{"n_layer": 16, "norm": "layernorm", "norm_place": "pre", "rope_base": 10000.0, "init_std_o": 0.00783, "optimizer": "muon_variant", "lr": 0.00351, "weight_decay": 0.013, "warmup_steps": 200, "schedule": "wsd", "batch_tokens": 16384, "train_tokens": 206600000}
Each number is 500 + 50 x the weight over its row's rms, rounded and kept within 0 to 999. Layers, rows and columns count from 0. Numbers have three digits each. The size before them is the row's rms in percent of the matrix's.

# layer 13 MLP up, 512x128, rms 0.199, rows 83-104, columns 0-63
087:437430495398482463504443476509502458456515447485477577476547483588475608481453437396532541526512430517445500440437563543507477637511553569418494438544576469526436415489498558438538501563441442
103:511452471515497504549475498570587505448554476563505513472574476465475481574450518488655477444579394568476539475518559481423454409485508444512572537577550518564540450467506513447501478475433494
102:474406466485537517466578517432493513445579458572586548518424448523452425541473532453433519485510423516542496478517491475545458560673451515486572524533452459505511473571454467483557431567572500
103:486474487567567412541447455433458530593564488565378526442464518457531446463497422435396477518409382461536556522490518587461500533543475532473565505495534558483529542457480567404537589561511578
097:519576462550483505503487512403531489482457448566499494443548492539454531510563506479443539536468467577519534561499435525539408520518561504475466492593464555404528403551511561581565495536460456
098:447470546520498497496491516517505555511353617578577451487498484479599521484484523464521502444468400531441521411483603520549445504566546579487572567508547523532615533501559431567481482478513558
092:508492527475529510585484516449520493503545540443500523608522516570566487551477507445435455475562498519409460430481483483523490514563472406520399515552483534532513514479475347548536448508569504
104:441462530494536542488510573453514470452534463570504487446397461529602484424419539443566605514460460587528510564507518529528496616512597475497493507480534562493512529454480409442471441479524511
097:479522481476488342486414554520581510534483440408614599527463507565520483462525608509534568428436543587555538519522501494520489480441542433516626487465442475518428533526426467526461486451586433
103:534557451505555471520439385519503426564410448459524516500395473507534485547497517491579426511471562518614495549490424459533513419473450508446504510411484542474498558541412408535486540463507402
095:518497430536481520512501472380531523466511427497498407560566532435571535556551456424451453519487478519400504496538488456541524475470496542497570419546460502526542441587519487531614557547564458
103:469462444497547533455446544575410514466473530431559456367523562498603496474459493508524510503478505531554552436442526517550544536439503462566567536486579571398387509511509486506501581529442490
096:402353485489493484541503469574528484513528482501498524576459505550434446582462606527505483579409446516531514472419463459489497474444466502432443513504498559533510550457624404478431558516539423
102:565457409536555493551457479532401476562534489485469491462511486505435480552416600446536419520464467508462480436442585532558506541608455504490549476577478525552444509485450539489533543522582492
112:517539457549415550516500596509460541532482568483499508613467540534485477565553537486436429386528466585427464485517436550501461485518579476431594495515432483524426464485490538481474487564503484
092:421498494521503516449464509522454493517535518557494493452508560528500548481396589477487497530462477486504369515477533597514457610475500522455560535459441528441465591613462528459472454473589437
085:416486608512561498430606507462492591503505464513437479590459432426457559492546569543518431449501433519492470491594481488500575461545597579469497534598444491459501538518500509474502385536517463
102:441519508560510423542556451498506536454483558491517457446604516513547465570415576534548421560407535472547530540429530471565482453432531508490472571477515466451460470514478550458532448536483545
096:572540390448431490580492464470506504471521491535519518611494407454521398541522526559529425526530538523552512490440525485462527585397509505573485592485564496421454502494479496489513507488493493
109:477370529504479569481497513438574618487487456433558516526430564452630478472505494551499529374431513503424487425460501445519530556545438508522468575545432574487553538505502464464525336611461519
101:504444453440552470573514554487471456425568428474482504553475491551497492508437545451455507435426534484462465466605493442518488572561565490406460461564585477469478510496450488504487558473511427
104:618475482441444490563451519603578443490401471528464440496528460505580509533503576533555478417533721493555484567429404518545505405523488503581509486494491538425461560538557453506508504458565576
# layer 13 MLP down (transposed), 512x128, rms 0.211, rows 83-103, columns 0-63
086:502591525528404556521542495570473493497481516551481541494503496385619488481531532585493453520471464504521533451521446436549459461485471390543494528460463452582542491493493410489480522584498550
106:411467479537544483485451412522519395432490516537455442455378519510433526511492492522475552389496433440448566510540509424486591555456483491507461518457534543522576547404639556519587549538495506
085:562498484486491549528472464502506506418512506538439526502532538452471377579404578522553555352605532528507519521440560508440536514611537556470587473458419579516570499470575574461396510476448455
094:540478559503527460429557540419527495512536509481507542530462522452451515538456480491542414489520534383449473494518435480482559522584495500469472504512448504475499639518526451517606524558471368
101:477465500560446524526505459525494511477569552472449537460469516601547523489454425488431454429523455489563482460546630516528614436576542407508519476399437429592485485421511473447459505474484541
098:593476495447557463469527531537504523499627480557553573521482553512495491481639499513472465455487471464530507433562406534534579511401454470402510519511450557432474477510496539424501469558471440
093:569522418552512447449539471526498432538403489561564542477581500548506547500547557506546574563422524483486506570453400449538391587444484539480472546507499555463550402519457599521486514576477419
094:460544533522476515566546593491419549422507543537478509406411474459503490411452451568507530434462514423493498508510556563563527547524467498459520483570452482537523476577557511465550500496448494
100:547508542432488409540560500512491527550491525506576452466459472578536485475533532496517490511470462489532532505532452331519414530576482513538516483532503532505527504427587482488517540479484527
106:467556490470453488561462502530516389471484563487472547434487521458492496492454557447543475541524580505532503508612446396522429532510480531483562517441520456462511461511529516515550482547399425
103:391502575525440464532436472507445497507535592563515489528508535465521534466578569578530383451529514454459523382465518462519537460528429520526495555454519511546481554490567474511411473470448502
108:553477538499533464481439564535483469466486425518455431512459331547479527425465508472469565551518436478498614583540545563521401502486513508653490530434537455463529563511499502517525539475450433
093:492423574539533514498444474429501486481568502419506528357516570532459510638591460578504458507510542570471478485603560567541452503532593491582456496576436504494546444346525524588529508496566441
101:564493463511485423508440475428298509486554557608513414457489508433460533548510489445528490420512520507391460486497548589542497451542627482472457561445579600556556509542526477501453448512516509
096:554467457461415562544499456511530490511535411462481468534542413401577570427476511462563456534469464501563489503437524554559469568624500456552515493504507554411660500539528417559580567419550523
093:550559511395471456468449502487573458428502471429578544573431501504397564429519486517563516535489492503534510483493481501578510522476530523483462519518637472592542538342527514437500523529477501
091:478457539531542568479474521456443510513611522588565531448523510464551537446487402525518467522495524461491458454467494441499433476481422461497413559423507537494498498533475462503488493519542534
104:485548462450406481543485542468509539453442499574568506501551536525530474442415454448527566401485511544493461471482557522479571615531530535527518501463468509440479515517431386558480571423517478
091:590486563442416456569519465553603390565394562536477426464507505359511500481480440467562445524444568495521471564454532466440598493552485562599511428513480426469483460482518505490559469482499544
102:480570464478508409503540436402505411541472558459515474505504536487552507593444545483560488368440528465555466501580539593494523498455518465500462551541490502498460491539539555519559595476526512
112:436516504407456534540500459464538428464543405445473463494507440431526563573438536581624537484446544473513551472446453463475511453582519532546448502521434384431442559495443469481494553516549487